{"num_hidden_layers": 23, "hidden_size": 64, "num_attention_heads": 3, "num_key_value_heads": 3, "head_dim": 32, "intermediate_size": 384, "vocab_size": 739, "hidden_act": "gelu", "norm": "layernorm", "norm_place": "pre", "norm_eps": 1e-06, "positions": "learned", "qk_norm": false, "attn_scale": 0.177, "bias": "all", "tie_word_embeddings": false, "parallel_block": false, "init": "normal", "init_std_qkv": 0.0147, "init_std_o": 0.00216, "init_std_up": 0.0147, "init_std_down": 0.00216, "optimizer": "soap_variant", "learning_rate": 0.00652, "beta1": 0.95, "beta2": 0.95, "weight_decay": 0.032, "lr_head": 0.0109, "max_grad_norm": 2.0, "warmup_steps": 200, "schedule": "wsd", "decay_fraction": 1.0, "decay_shape": "linear", "final_lr_fraction": 0.1, "batch_tokens": [16384, 32768, 65536], "max_seq_len": 2048, "doc_mask": false, "train_tokens": 110600000, "max_steps": 3199, "dataset": "wikipedia_en"}
Each number is 500 + 50 x the weight over its row's rms, rounded and kept within 0 to 999. Layers, rows and columns count from 0. Numbers have three digits each. The size before them is the row's rms in percent of the matrix's.

# k: layer 15 attention key, 96x64, rms 0.213, rows 25-63, columns 0-63
# q: layer 15 attention query, 96x64, rms 0.209, rows 26-63, columns 0-63
# v: layer 15 attention value, 96x64, rms 0.182, rows 0-61, columns 0-63
# o: layer 15 attention output (transposed), 96x64, rms 0.165, rows 0-60, columns 0-63
k25 086:535393466560526497461439536459580472501496487500502482463521367378442485469415432590518561510423451555518552509447453484390514423466510507486476518463415526518547512474462485548498524496501426
q26 101:477380482458544509400496521510536513541570522429519503386434459419551545476539459560453463535444454524487443402515551525512437525469547456453558482467538538467473582499404442483426554519481460
k26 096:486441450451494578395575485569570456488516562477480483478449539602556509561503435537545489513447523485506490422514485528499530390372581484437513425461587467434512540463499484495471527499467438
q27 091:503483421563582563465505457524492518442521464462496585571545402419528485569473536538476522510582515513532487523467507440418543442508484524514529487460517430363487531466543551519451593490374486
k27 087:548405554520470506508588497488466541482533453430470515493529448461592602546456519515518475488429592570464496535518418473503487484559607475515530531511514480404532604564456481514500483514389580
q28 080:509420542469487494494519520399447595494568536539496433457568517641524525457530514478578574435493524544533466515462473425550455510432496463508599536520468455506423551521475434580585540506503464
k28 083:404422479438564516476538541440500592516526481530591476499536545599487535541474467577522486467451490496526480540497592500542460508433368481432530494604445471488438551505596472538518557529472476
q29 078:507459608563574583486516508499509461488510436439438502453497429491442568462481517438389455554531502454467516478512446542598515424564562443449507458561487388565426520468547495497515502560491555
k29 086:573479580489489587498599541492475469549529499541446478497460507483562440435493431523475458540525531413390421597546482474512545492537437554417522394456479450537444571494498471562475511534506425
q30 096:390628485514463551523511491496367593421431527491502402507474472531544531482521527493483529487553503537551518562526488468575474564539461435474565537477443521393521512520593450514555533474508531
k30 093:467579385510447541548503511484553508408523470505544428504473539562515500457549537563527469456519534492485538594519516488517464609518483344438526544537477471428562467440571495479501429514453575
q31 075:505462463558471480566474508569473486491376542464516471516505512434424512506515442503523460468515432557459499582577379503455494567580543567518402536530485490446458467611469576558466516506429528
k31 084:457506478492487404545490588497496492459485599515419516464557504446413507512501469454481449470493504523561623525528476425465429582618444603490522433512530541441566511560537472566458534515516482
v0 101:483491523538416522488414580534383379416497490459470473531446512369537532433528519569527509480468441480429478519466512553501465477485507508492572519512452553526489592480517537466488563456495378
o0 089:471607472468492458539506497522461507511525543475468495552560459521492484467442573414603543522500572530569483545568531480492479485501502563532552500520534542421538419534468600450631409444471591
v1 113:523591530526515484524439486545413438430522460463495536503435483451470523390378546505465590483547562436471424472544609513520479538429471495480577448534506566522445557552436470495471458503537541
o1 100:444442490494390495452533498486512487548462497530459518447560446532519610537485555444590441524478447529405484606471569550536473552518571446491498519537466597488586403509521475533541492583522537
v2 115:504592545512533485492489468440594400514502554510612568486484562514534534539516493467452453469595446402556457521598489466504412481459489523531511449524549576549474446521539501470532594440427491
o2 114:415426526418450511468517488455424478383508423499421474467410419438475494442517502466471521516458497562553511576436533520438500521567511527442546398422453501474550535452483534530445501481541582
v3 106:538584545530451489578525513430434552560480471648509441513600463468509501505557485412505412519567488514485483508464477537538472462479553489468402457520493582474486523497458487394531462531596551
o3 111:403466489429476428471541501476621475465481456415506553420534572461391512505492485538468469570397447495507445487493507523439574449451473548553537483533556479539495485488581476603483490557441472
v4 104:495489576507553540505571611500592579486538568468487541522507521515443382560509468534507518538593411499436431553465504432560579461444517477511435535464490419501570470528547444445463523529517537
o4 108:593548426504613479494505420470520398584528470467546474555455488516516510492501414542442445523456447440520530468513467564421505510507517500435501504456481494522429593512556476543586522375549447
v5 114:460441513524482371506417441470449496467490493475451449533538515514606507476505527538449545499368525507384545504487529499517465497558426463462454430514554529518472532560537505470583389518543583
o5 102:466436427516467525443581515583548510525450560554511504497417595587430501438492453513500419486524415506481547431448416466551609556500510479473489525478474574479453470456561499528434487551435440
v6 101:475515522560514521411421449436545523442580512511554584493542500653457538493516551492541483500452532466565511511405439480565464501467548479439427556494475552558564564495406456512461451528526447
o6 104:518486521572519476504578525530418626450448551420500437516523416423424491555541446583496510446558476543511504569552538540528508513507436485570464563528515392520511473404559498485585507482502524
v7 109:564530427505624456523431463580581532558420478495537494542500528464491566559542412470523453410512511548516512510498436452588467492473562555524463519430402499519457448461468433504430528450510562
o7 112:451362556515479602445431530395473499490535441515532535505481489522542453503489584482463548578517534521485494471474583555516459422506596441473548538509514402539531551454540562546520548560431496
v8 105:425517448486598458581479490460435503433569479497538549438464568465558518384476488438557518524536518485472552452509549549501501536445648586527459416527552525513495557476546458528453430521476516
o8 096:543429540501435533471501557433462460540575507535504435511670370492490551490515578531451477489487488543468418561489442448500509458531442489527556582510504593522497439536547509455446460556509493
v9 090:510475603502536508421519551483482492606412528609565488445560584479494453542543461482496581506495411549548426490500499447464526483499538461545563597455503546557500524481519542513460457590435430
o9 092:435617507494419462516503456493526550495535521443547527507416472548461460484430500494591534554520612520543496519462463602513509436545447561567534441570546511490442461495599444534535576457523555
v10 084:433544493527484408536461518435506384514517579550460434552577529560478430589573486474530498508411458562466511489482465462509508496432567527535536568485526549502486429546462589528399515439566522
o10 085:488505557576576579514526501465463543556517506442532541432434415430481439347451501551465514549559536556497501478408504531556551469506462498522458513553514465542515541444527495407568552505422565
v11 098:449533542447501549421484461483528530422384504529484509510540454512455492523446404477557599483476455449547548519497543506558493498486607502491539585508497482454509408580520556570544570384456450
o11 102:472504466586604449486540517515477479475556543541487581569525469483593467498395540492586536582546621556432525478482452492492533468448418512498525558501417457510510574531452449491525593465514488
v12 110:553436502522500529613542552557443510496543362531501465509401411461544524445512583541533591573471518461505558404561468457570422523491508528459522500511507537489516520574537514513559508490558560
o12 122:430431417533424585379428519510518448519481547479440499389565557451515509520491435445484448428487509546438477544449468526446581457454532424469514427508541534482485487500470503472477485614489456
v13 118:444480507522430484478395574540484452540535527462480562541477473508522504426479415515460493483414496532467521530469557436592517377602502533484437517467501564537509578474486526592560564573571458
o13 111:510543444507491545509562500438501517411410580432478411496519470562557506431495567590560502518539462497498519514503514481515474498490555428481538461474421512485466425467499481352523361484436539
v14 082:513498522461457495484510561522605488384523502520589517562441584441433487482448583443546479525504499479533373482503546525421503545417525552457403534501488522500466499498597422435518548546481516
o14 090:463507526572513525568510478498471466550535475468483458428575368481591560508568527508534417488546527492509650562563395520512487557561521559480584553464523453458505507476445477477490504425512520
v15 109:517465395539530581632544496483537540544518423508602504536490517457513571556520526466434434460467525532449503530483458551477481572448502531407471464447516598610467582474531512447527526512551502
o15 097:514508576478426473445502509530528497409407505523466522518555587546485503466572487502490513460480538429577424516554462475484424569552483495474546525579538466449527404490514504632537369477453518
v16 087:505446512516398523502508486497537511453547491483502394543519484385471458546581465493504570454521542475426518390482452627493395575464496458489449478570480513442419513537507560483488479573468549
o16 090:434489553456541524501423550591508584629428471521499551408541511530439544481569453496520424514527487480507548491581498562588562408545475491529516498433519508523492408531537491579577463500523483
v17 093:547430572509564454531460535460457497444517612522478509501469539451542430476517492552536444486408463535558485532511538593522393457498496464470521520492436620398558543499449484488503441568402489
o17 080:488582449533437483427575516453527475514427485488500473476539502511383529455587552464467546532586535514517540536462514437489583517471477525553430499476490589545505408384511508428502493432546401
v18 105:551519567436515561525499473438511494500446427516577551436466431518618500464571424551521476490490516566478577426531487425493556544496608483505501470586482502580478509456505459443489462526630508
o18 103:595422503485446462512482538496471497539501509553463449483469532533420590543492472469425465469442620463439439556467444524409527462534471509558471440404509578517464426530485591542514506546419547
v19 100:449367611597499540537493455492474511472561513510539539531452564475518497460474391530629434457495529577537484434493489436532524480522541509526446438390496525454489466472514478550438494484565481
o19 105:520583460432497494443544449494406536533419544477495392470476553555536449502487522481410500577585463426510419537413486521463485450496505492475520592515501570554457464476578521462580406535481497
v20 110:465548500492436482504535520474440497511566447490407535526449482556550507454533431454452574457547413555446491580451469525471536432426489439564442643454444450554513435526540437544521478498499427
o20 118:470559485527520529498490446537538493428518519483409430552568493444500494544421497519592405529445535556477491460504435530401561463526464429526488505543500451407491618526489491385553472419472535
v21 105:483535489447494546501486420459492421554494480537606520546473497527392530561464511460479484489573447358566395507487523503440506504551554474556437512456497444573481429472431475498602547454519473
o21 100:459552427516468506519498478516479522360544480470430509448465498438582526568462482495551562503515508559544503461487502475482491479513487569467549499585444411408541658458501490543419565496464565
v22 105:526580537465493520498547502468469557526437499481574477518441526559409531541491488465468440451515428454551489478501530479464565426472505417496445501569516403519524442514586387453441593518529626
o22 113:530489425441594496536448483525493486455603427490470544523490448490552555541498459574438406503481472426465531501579487487487506544548480557491538550424527369413443594475483560478507538430461523
v23 111:511492502521593546533538431471500552498535470554475360458509545523460588537547541508567416504571453475571377439480473553511500480492519510495451520523436538542559555494404584521478556458576510
o23 100:403542488508492548503411492470503543473535488506552568508606507375470462526456529527357547433508509578507483623539505445562447473477496571527490528524585467449540495463572470505502483483449474
v24 109:506448463471653517513440608447483484485493526520394474416431488526519587518508496434502423402499567526521523467427439494537418523500525484531525534475518538507510507405503561427475506529565439
o24 117:575564501453436481473552422437502547478474488542533485601512519500439455483468555513470587490463565475426385584484547465482488449501478436541479433599490443458546413432501539603463530489493493
v25 111:359517510492572451577495456487505530480449396549536437501466475504550565491475564546517494585480418438539528456474411605481456507467458559472526499432534508424558519549450477493521412498569495
o25 105:493462482508448551387500537493453481524549577492469514476534481444349547465537560497442469366458531558536487522507501496586572567485574509515488552505543581528461528503506408498504526579423492
v26 100:448426447529569453509510521515510612450451492524534465403530486532512521442511512438516476470445515588421592446530502513522531422466498512444483497498494503527444543470478641485534598502596405
o26 096:466534617647563565509473535478503468527465505524497537615499539423451488477522505499468446526568532519503379576518494421536446428490459520531551512472584481488497464518496425482534430562442515
v27 100:444490484425452504519452412527534499434550508519480417533517466557487500450484508475464416578398568426562448545507472517465548528482548477555483549608552579527431562595439496481419442510521534
o27 096:471485486499485482588545511524439419491479516464479563458566525521481475582497436563558545405539483524436568574511462474564539587518352573505395508504546501496506569468480506468491559526405513
v28 103:410428455547532559515546497502573540436500544482558498568429453473550562546496487431491446553417512584509512535415542456466516466570473421567543534470474511565525455546412568573445438483515446
o28 103:473544525556426522441565521499406551509490489485455532528563551504490439409523471539548562456528509500404522491517446392601364435477570490461491533525510426505554480471530417451515472430486528
v29 118:530552432481472523490468544631540520526467569422505586495445549427661516533565463427521456554458542576609489473425503554556480559486489502519473532469489456476434512493532473489481462501511458
o29 114:608466578496466564489554466419423566585521548512505446510484523540436498456496481487505497523439502539450592513541479478509434423523531531455470578495479477622456439494377528444451447483481430
v30 102:481502484496471458473568491404363457483502468574525552547479480560528466480429549528480449487534429498554508491639543611506543587391538494491526436521535462485503535485504510564453450464467570
o30 093:542477512516422470495427490641559577438497580491417488474509424460496530624492496504482452520472490448520494561496498547492473562524426551549505517473595606495578561506455513441510521498565559
v31 115:469544455452523516442468512493513583474461544441416502483513411511438551468515502403445422429568538478511477520497460437427485490458549554533555569464512457431536421485464426568492434480601405
o31 108:470476491514490538489543488467506452480552399554544507500549561413539444520497519516570575560429518460418448465515512535533449461445445389537558438518523483504509621503487457560503573534362464
q32 094:537509476503417524506467442540557499551542496483496456441470504516476431457419595532519507565581509581433552610412465557471487562538536447506491547491508478591512482411465497407506500608568530
k32 103:481540479557431520582455445598534510551500479482458442488521497503487459467445529500529406554526473621465536608454492497464510522509559448519495535548430518607539437381490529445550481575564520
q33 081:491443461582539474480528416596507491488475582500491569526582492512473525494531531505428523498473454444464522385544558409506488426409466419524425501500443551467472510467491476449604421565440484
k33 093:500462488567503474550536447579449463422514550478451610571536443513486551465450484421422475489589470488432526536522559379564445491481534469522478502432437547450432491488473541417581476457459511
q34 089:565452494511507413528431453514546505521531542606502497435370526427509507550517457459438489556540459491484546577575519465488491485532434505565551516576514477407471587470528448395434527432508503
k34 092:565444601467448429495472481535498483525584531527541484490369584572537502543527469446434513498514462575523489600525521513538504547537465535556543542532492459427518598523540414474386505472468459
q35 092:390498522508568488502448522344482531494533628437602505475447467510519432490463521443477498519490438602558532561444444463492470502480517558511450435536464508475490509444507464405478546449496543
k35 093:431524527550509550520475530367539488480568547461592516435478444519494412499468480505480498513502482559614545587448421517506544499442496564506494404583480554456508533477480527409531587495495578
q36 086:482484413462423434458461567491411491508523551465570529479506473536546402502434518600504416544576478449512482485493462454475412539534374438493537516439500506494503452458562491599411524485508519
k36 092:434511405454441469455437547561487502504532509415522566498548504517614387537483528524516479472543461489568432445420510519501461564510443499535440437442479511507517504494611473609457478545587498
q37 094:459502510594566485431507611543474417558489456515529527492506325580493567518417505497487464546530499453491425554456502506473467514482484498485503446546488597482466599483441405519521509492471465
k37 096:455547528497541546500479630513412466573506498537521498538499386547514572544475528443523499515501547463381460531515527497483492516488485555521515462533462590511435536507466328578481566464498460
q38 086:504468569581544455495503524559621480506506505480536433464534466479487500524563458534449434421544492550495426503544512425507506404515528485495480438502604405546529533406455556552484389535420495
k38 100:626474611539578529562516583569479493496507519449570388449521426484495518546556525490490447474533536537478473579578481482534461449541527512483518486436581467482509518498475525525542388482468603
q39 084:516536407467524477479600544494412542567565507469552588604515454500503477490538461548497432456460588534446495570519542476579491525460544496488453590509534421461503570470454517413504469489491609
k39 083:480518434424424499444641551447399546493548485491530531577514519542468402437540455545461507449489551470416452562525598555527460514450513490429479532513455452459515552445479518495488469473504594
q40 081:420431485585569499540429480520522474557488449591472506520554526498516464457510467412502538506440512496609453559527416511615539473544520452489470505561480497518621435421471493496486531411574511
k40 080:413442453592516451612484462453469408542516429575545506523501479497460524408448500451489559522519419499508417504568447510563505464528542445507537507509508441414568418490540478526466573494460584
q41 093:496498421493435440537570507504526500555474467429506508529531401442466545531475489515432469505523491498537499570439484447534510360530452557512508506534529536513388443560610572520580471399566495
k41 092:582570513495460425431577506499477447519470484496497466534520426423511493453505513399475514515441511464516514576392420485533527358516451534507550511519503520479410434568529540560541528409566485
q42 089:431520425457513471500576529479518421464489578550457436492488438503529483497496437549416531506541504555503471538454474521403567441540491501540532577414479550484576602563538461412553574583553502
k42 094:464530502469510495562509513539544399490450539555413488568497434514554526481536399453427458458520471511486527574435478529419601449546516571525495573403504560504518595518566477452521543586542470
q43 086:551518471434511523596478572580505564481500593535421476450545541395482462399510454520502392523507558506514462529528523457529504522484453417500390411498423520443477556496561425515471528482493517
k43 083:511558533470510551510501553570566554530497598588449460509513571451451479398522483512568414488552486474532461443520514450600511496505417406554398437448446518417519545512550467529501535490476555
q44 092:417566521530404435516572454427526442532514599609456518515484420504502438428513585436550505552516465564428436507582485541565462527531527514486429458482487532529521508546471556513501558442509432
k44 086:384546462559447502489547480478580501497530591556408499443490375506501421523522557445481491514458454540490443413567509563556436543488496527450415450542458510554544505543501560522515496524504397
q45 088:533339503538580483478521534484484475425425478491404528513459518498515545475532514470421538596546523590450473523545417450458473497470519484471551511508520548445519386468491453548430486581517574
k45 090:484401443454550528474538460515436504382412547514486465524459514485512554475505452487417506573453554641497462526546466474429484548514532529451518507531415557424515404526497475590457497543560497
q46 089:510498443534499537517531495473506399437583446463382463486595523510440502560493530507469525535552456460565501451539527512549457528569492593498409489477587564465500610455474532414469557488444562
k46 093:517496540478486506503546528443465404461466418471406463515519505529442501495502472515435531514588518518531509563538457499516409541655476535522524477414567523528508576487446492418399609467528545
q47 089:475514518567452502507431499397559459513536472479494526473452494462534496392562589513434440446460644516548567429480504441522450558458537409483554525523460469488442541430471497580488551432503516
k47 090:511479560557465499436411533461576434575533490464498535566506461442478505394603533562465414486502622567529530428467511482510498552544551432506510493485458406441477490485491481526463573420513548
q48 083:541552423457510483412506527457467544543467462478510524487455513525458475543497441476549493497518494527493519515569460471618489552472612508628477483525413615456551524506504610532452524623521514
k48 078:550533426448480487510557541454553538522461438454482583467502484491469492557478474491505507537556414523470494460575456514628528459413602502539531532449442589468485567508519541542390472621504487
q49 095:545453540458451485547479499538511505490528470519512457487619539506545578466543501426474411498390421476437415447499422543455465550541503448496571511560452575546538598470505566409468491506571511
k49 094:460490562476378467591535425522549555516506524474540516499523521505498577489557511452507430498401415461402402422481465560484469511513488489541638513462481563541546521464486483427468491483487575
q50 087:533584544513480524497524423502475562420516460448522379550424496468590536543464500503421481536443464500468521525543486437599529577424497491432526490418496507509556477402600461486565554459517519
k50 088:556543564575467515463541440483484535456506529487553434537450536479557517529460558575404536558373500463505512512494525530609557552456495460506520479371572506478561554442515465532569564556545474
q51 097:452487512420521459529526458566421380399460479511611500489521523546491504480504526494537527536470547552407449547396495535531432506443516511564524426444431421475548534531504597460543456460474524
k51 098:427484452461519521473536415545549404502430468523577553421510522582441495541481509539521461464430575507442448523409527532508495512311499492494516418522519467522541558490520571489529499511452469
q52 098:564533522402393437512516477486456491492432541544514468509501517498563531513435480501549559617471527538528474481513502523347546542545578521528442493468448519517590523432481460540555507493466627
k52 084:491557434473394459484529462514565497472418566455469538492499518508550557523434454469551548541500482551533481426473554485402558506508536536510413414549487460590560518442491509562533475505389613
q53 096:500532405470498554490512529446448491633402507476565469446474420483526479460486568489443513493452536523504521538544635560435488466468461478505580416536549401506501444537561517564512464523462558
k53 091:562490370549520563429404504463466500643448486456499481458573423514543526463510612446467540516509456548497531508484612524431507438479481443521495481497530468488561479581551530487556472526510529
q54 084:500480476466436596370542542500504471480646548648482387549468498547523499478407529519547537504522494518497492519501559561516503462508545549553472496521463499524490461503563551476463534421504578
k54 086:504464455471521551421504548443548491466607486561466408557459490541489505438382573505571481427489522536504524463532524567482510433480511610549536490492469527562509465417590602484499491484555568
q55 097:565465520496481431536459527556519505477469478533515556532508515496647535504486559477520511540507551471424628518459574564534573458497501541422406540556559531500603536519509533536415540528599501
k55 097:486459453452376473565460483514596524491468479530504498512484520517608533515589569489493501535528603399432556496561535503518519470454494577484379495566548526499585500491511491524421540480585530
q56 078:493440471480428447488548449452569423590506550542487571497473547536502439505544423445502557557483652473502424477423526500577519555474510508417512487452605580542487503478496474506498522465488416
k56 071:441464426599479462493542482442537464555458537501505482496523572524484478449539465446456608560569633487522496455451511463577474464509517476447565545552593514612488546443549439552550463505526466
q57 096:427443454387501483499465418531466511551543600465509463518479502483496613440483476456523460522516558509564516597453516491478401533516502536391567474489485483411558499481423517535570603522499481
k57 100:398513417465470491457528463522571484543572573428519482549436613453435517515498497482568513486491491492571504470464523566449480481415497469332513429483480486530523584500417511512554540525527469
q58 096:576424519548583508524553465466607465540509559455507469498577476505578540568515448484610480506452436408381494554477553534541478582505539482515494501468450418472466510501529526591416508518524517
k58 100:583434514524540551558528448430607538550484571446511473480537537455513578567493491525590501509492499438363437540499567508497459588485554461498475452456419460521451511524572473559474444513576497
q59 087:525453588440528492493356512417552531455493419501506535516571496455502412481515503520486445484506514548480418511555535565521483409428520542506536600493475504507458485533505495510622539601429551
k59 092:596385583427497468486410465433511489488542528499489569470599457469496452475450456504463412566507501485475467566530470588552456500521555538518534533455510474532446527574459550506577556577422545
q60 102:537459542498547557531569475530544454548496545503456613501486480403519491496389499492536443562442510494565592434574463534511513487476549546494491457451469388568567524469426538444534500440553412
k60 099:530487517501511558571576454479464504570460560480499516536473483459534460511411532562506454616484527509568553421610466468454432448442544541497517506532437391578573538526491518462525471404551444
q61 089:427521523490544492397551501561543537498563395479499571559526501462583490514466468484523452611485545525453438559531466508465407420492493386460501382546508436452454553473548504525491535513549511
k61 091:454522504497546561455530489514537531519552436479474531567565522523614494540474563463485421588509563494496388527601495446448474387478469379535582478549561482475451548516545522508480527545551528
q62 108:594555556474538551504515411501456586461553470601526487529399538535487414568501551347525503508549481545496422480400516433446518529566521471483429512476466456456514530487514510536505508436478504
k62 097:573467576502489480525568478460500568399564435595491596467413484536469478544478580397548564533538473493475477438400537498508500502537478464468468479530481416517497594445530533575484557531497451
q63 087:463494551529494436496481442515569467461475483493419496521452472491454533588499474570596468491495441518586451474532470528473446573453380595423416549522517419446433511466522484422542442517577529
k63 087:469534554559485519515450428522489510482470491525508478562504468537422544549426472495554441530495449565548497516544497641490425549491392594455490541503575415427363508515517469512539449518483549
v32 103:578482477502455512569517562536424452465575460478495468504488475488443532480475472511553428502492532560447525490538561431471576599561508564469599461501440491438548508366566465506504399544505416
o32 097:470570499523532441499459473500566555520452575538500400540482456412572462532584478540462549492469523454569506505508430604430468491487446447558391586504459513471460515554471500511552576421507574
v33 097:603432533543504484460477580543547476512466472609433469408537535478535498501554598590440517526523521503426476472462453562432520436437512492472498538442528562499488409410505440518465470572555539
o33 092:421531429463490512491525451431429459416579577409584506521564479485494541487534456431498477542496495523498558571468537469564492492457473429430452482504412463479461646481513454402519528491450502
v34 103:548543497489465479474471482517508515426521547457453502350531443472438506495532491464516548485487544511410452432582526504519490550521531480538471521546498365488428577489507461457511355607484444
o34 097:421517375559561549466395484507536499490466495525550490598526441477511499510400492502487540485477494491524486456451532517476446359497565487512548473493525533473562513477520582527526584546476641
v35 101:454468579454479478465489552534600503391517422514470388491537442505541522485474427521447553543526579443457522437536430487533427542536482525553405468561570565504518519538544513436501505557408489
o35 102:453540395540498565423422430471529481579542558517494536486433490491460433464482596440503500483502469603517436499471518507466465467474549410493556564531454417558494480473485546598565431490575539
v36 093:597546484471581417495391467416477572532532560466409476498555522467579601491522448511445498499536548353540441594490489457522472451542495483522471504501495528544482435472473495505445440497486466
o36 099:477534446480404456503576474523506563477511465585532446544458473549455377512487429470556464548578471630510507405488485480564572536476511531441517505489434513467578503500470484407536537423533541
v37 094:567487433418534518475474523518425454446493529485446475557450481482527452425439510519375402433428475426513590478518454599565461464556433498532510444497552505492455589477437517472553471524450508
o37 099:472552526553419413529489481423513527465549476511473509448504478528551516539515520407609526591448521555474422473466409389457459513466496500409493516514463400428499439447540453571456445494514535
v38 100:500423481596481673495520522549544474537550554516548491519514489548533485476512463543582464515477591533568542499427538490495455497523520467589480491483565523477414415492477568459399580455526484
o38 083:472463503427465408488431468525499469523494420477504534541578501449498469554544558429379556523520439542475535572577494478470487545528519521483466572492483441548553518559579474517603401609487473
v39 115:511505510548451555522557471607552420534547597509508519456497479533478511571484461506458523474489436454568403543524544493542578527576499406480400467547600431401544547527579496486543523493507511
o39 101:496485568443535541472443576397458489453531454546543509490591504455426470414466567532467587518469570509474482484521441482507517512397551530570533524424406503614517455479502542496509507602469461
v40 095:534498450566403471480500405505479465456503405473454520511505576484521535507532533521440414425503420503588459497437490630442429526530575531558504543542494551563397493534566505527506532512459450
o40 089:478469495470627506439555599533462424559520496570520532497509458487566463445494442450537546574500550457407540495521479411488529505577480545441497437494575460629439479512442473429509480461528491
v41 103:476465426505590570496537503479558484507513600429501458436509473440432384523546477488531550455473554522500442540538476473458567554535473505478530603459475552427411469622415506510501443474539505
o41 105:492645525490439372560484526569446485417472448492515480484489515538488522585501497526508452476448533471419472437443503540526473471408453425505475446561485436542575541405553517455440533472532480
v42 098:480496535488479428469478523482462486543515544495468572606443522536520466395456485494493512501454571567533543491445386595419576575443592452551462525482525404477509478530518433485435530573446523
o42 107:480401552525609505500528490450598508529499486489553522465540543526537479534562482451550558540471470424514536510504597471524479433593461524517463425455507536509460520484546556575605537471639450
v43 094:480454481525503446506459563525472467394550545467565377477573510577531455414417470445496445595443478580429511556456581509471493457555511489563519524516527442515536510515571573545511535421506503
o43 110:540509514429466511544541455578565516589485557468429594536437577509370473565588469446449514440467593473535495447533465544424457570453501543479462441514485507513465469529420496562486476543480528
v44 112:430530514534444484456511433542546484526537488519484569496511345483433576462486476534506483587476590483474476548441545500512476513496485509559562390497435630475527521547523449413551479584518511
o44 098:522413476502544562563544497526469536433523490567553455522493641387481439487548568524493461450487425477422436484537570532508429495459515527443450569527536442588468530502520564532432535565507514
v45 095:449496557444559448469486435487432506539478496546541499510492383462508520532594557520392419582540469457450445528537522425432528501511399477543546447537526515535525567466623499482546496514425516
o45 106:475508421578389542451537535441545569459520566491563514502531587568519425416525532551551596487497417533534551435495499557511460507434589526493457527483481493494481392487465470509432440551539522
v46 083:472514491484579379424514523425529525510433537519568525470529515552552461547520578562446363424500609517545543600445518503493523462552510515570560466550462464557480490473439472499550460467520496
o46 084:493536577499487505591456508600521544449464490505466480614446560459556589471515477453605579554522506534532581453547531495538487542563473427503417509446479493423531487528611491412501498527518528
v47 105:492492453556440515532513469493525487564490459482553550408525589446453632378402559547546470489549534458582480554550463497417469531424494545473552483508553488490540544564535505530415518454466503
o47 096:501494465441524495422558509536455476434502480509405449527527441547515410543572393544498512557483445469350442408416429510521519508530488444501492505455461494482417598439445485489517498532522488
v48 111:456477495426475513646536438459472485552440533491454502546440526478526505525531486569562523534607458557511452543581536484559512470461502409550532397572477536533471469502508530465457643473525496
o48 115:580473503542454501467488471487467496457480491568565504443499527576491517546459510502479442459496520384469535448422435487417425599531538528461492635463526512491548576546473460533558372560470513
v49 103:554572476557425536595476494503480428494479471587536600494495451540478425517544523453447601462435534458519541475488488473569533552415461430480505478477552466519479421476554426557544515420512600
o49 092:440448501415545509468501504489424579475482522429466445550521422554503523543507579558510448501539512551533454546595481552461552440584484580470440602503471558481518405451509494405442465476544444
v50 099:501624472465432563461507564455495529564500442471567559435463563428407476519526472511464569437571492502524444547509475506541534437499471413528415580487473568494471546512556436514458551409500557
o50 091:542397544584474542530453500568469457518489581494453437461528471509517531548540503532577454515461498453431522442505556546497567432523522527531549479495513482571579494411432549477530472584451345
v51 094:492503449467469407507486538379486408485483442565532469518535556494465558536511536495476410388565474575459480559475537504505540420490404476507369564503545517551433475542489549470474444532479476
o51 087:438525640503538520548533488583428472583478530442426490411430506489557494478443531493519553515457565553528544413467460440534429485521569525476554488442424520514536555525443538451559530457418492
v52 086:501440565555454548428531499564409478510400500539483420486574617481464496459560468420496466507453432541533502405516518517483578518567451517531432424505504450449529436484491494438480580573489466
o52 083:551471538438511481453487513498459424514608468514499578524506457366587507572481518496477573486442550433537549554539560462525517411440489532497436494485443628477505491584492554574492483456482461
v53 102:499483521429440448511549442445570467491467571489477562564495422517457500494488439533476483498429456486546454496515602460556591473507465533503467498643603534462451480524513576570462465492398561
o53 086:517478540517477508518528498465399473531503537559548481415492568494514542564431548468557506513462501487407445510462459599458455533551479523469522526364387397527552493566494443516554527537565580
v54 097:498523540456496535477467502468507420412556556493455511431459517506484461441493455508514495439442518458558463418508634503476455458406482610600505471364581491540494485471462469501567499489489430
o54 093:465428429530474531544537569521550586526484502509538560489473472485531509479531525399505431499501500437456482573492429504491510427574460413394514462584458552572477502574552587563493469603459538
v55 094:485501516519454510541554549546529407523542451437541443477454533454474434557404500524475535494493460429573537428484582461517598530476503503468513450386449377528472452558446556523497533485458595
o55 088:455448595486448519415526531557471528487484500510398631530599521416504509492467588531574476506534567508446451554512486532419486519513452484553527537530562597508413518527516550482537555537538443
v56 105:464408432522514555614468541518479521452436542497488550553431504453536440495565483459547471538425566498476611571425411470486471476510614576453459428539481519515552467433497507528499484471436507
o56 107:524460489431515489538513484539546528490603467472551500494517465566460550568487460522475458469468505409455425507600612600481479566564404519593510484454510513410457564539451463481466551475562553
v57 092:472464421486572585456468575439529527523462588448444558571500517497515502531379489491364568533474476501497485491452526473573517504522408478514477458436510444518486525411573442515492510441461413
o57 094:452445587556510505446480446536554505521547446535550503449536533544463528436568533489534416474522499494455507506572547550569558455474538411481477550564548543487525428463401507432571445629463560
v58 100:546515456542548459441538384502529518482495465479529447451391600469616495428576513522497524473501562484485430548521521405582536541555563494504468496499521543624484553548510445520568518523465500
o58 093:486446522436496540445445560513475558527543538553508610395504398504414504517466427491552438525492444450560591384479538544480451509460480507519539562504534512482528457521467516486431538560615497
v59 102:562500556512464437497527421464520400461451501577501502572559574450457437508493437511476577507546443497514478543503460469402560446461515465540585471508568559475434565563430550533467387474540522
o59 101:429468425412494500456545468575399451457490509480508488458516438507539503457545594520565530467494541551530586469408494545568468546543479516478421517484426456554533424431589503475510612502548527
v60 091:456497404494580528546599576437463543450504483440484471478588557535474535465478573558457540461458468498511674461503466400528459490501486528433483500514439415538482546502519521509460536530565537
o60 100:497541581574560481478450472544519457546553483467458466557424431497603467475546498431516423538602551459522394518467561511507523455401488466557534549455589555431460482515437518483527434537466501
v61 107:497509539440455413575484506455572456525493479489495532518448482330488402385528499539578494579519397513506521492554465508474524452554423439507563444567548532475468484487509521495438561493523487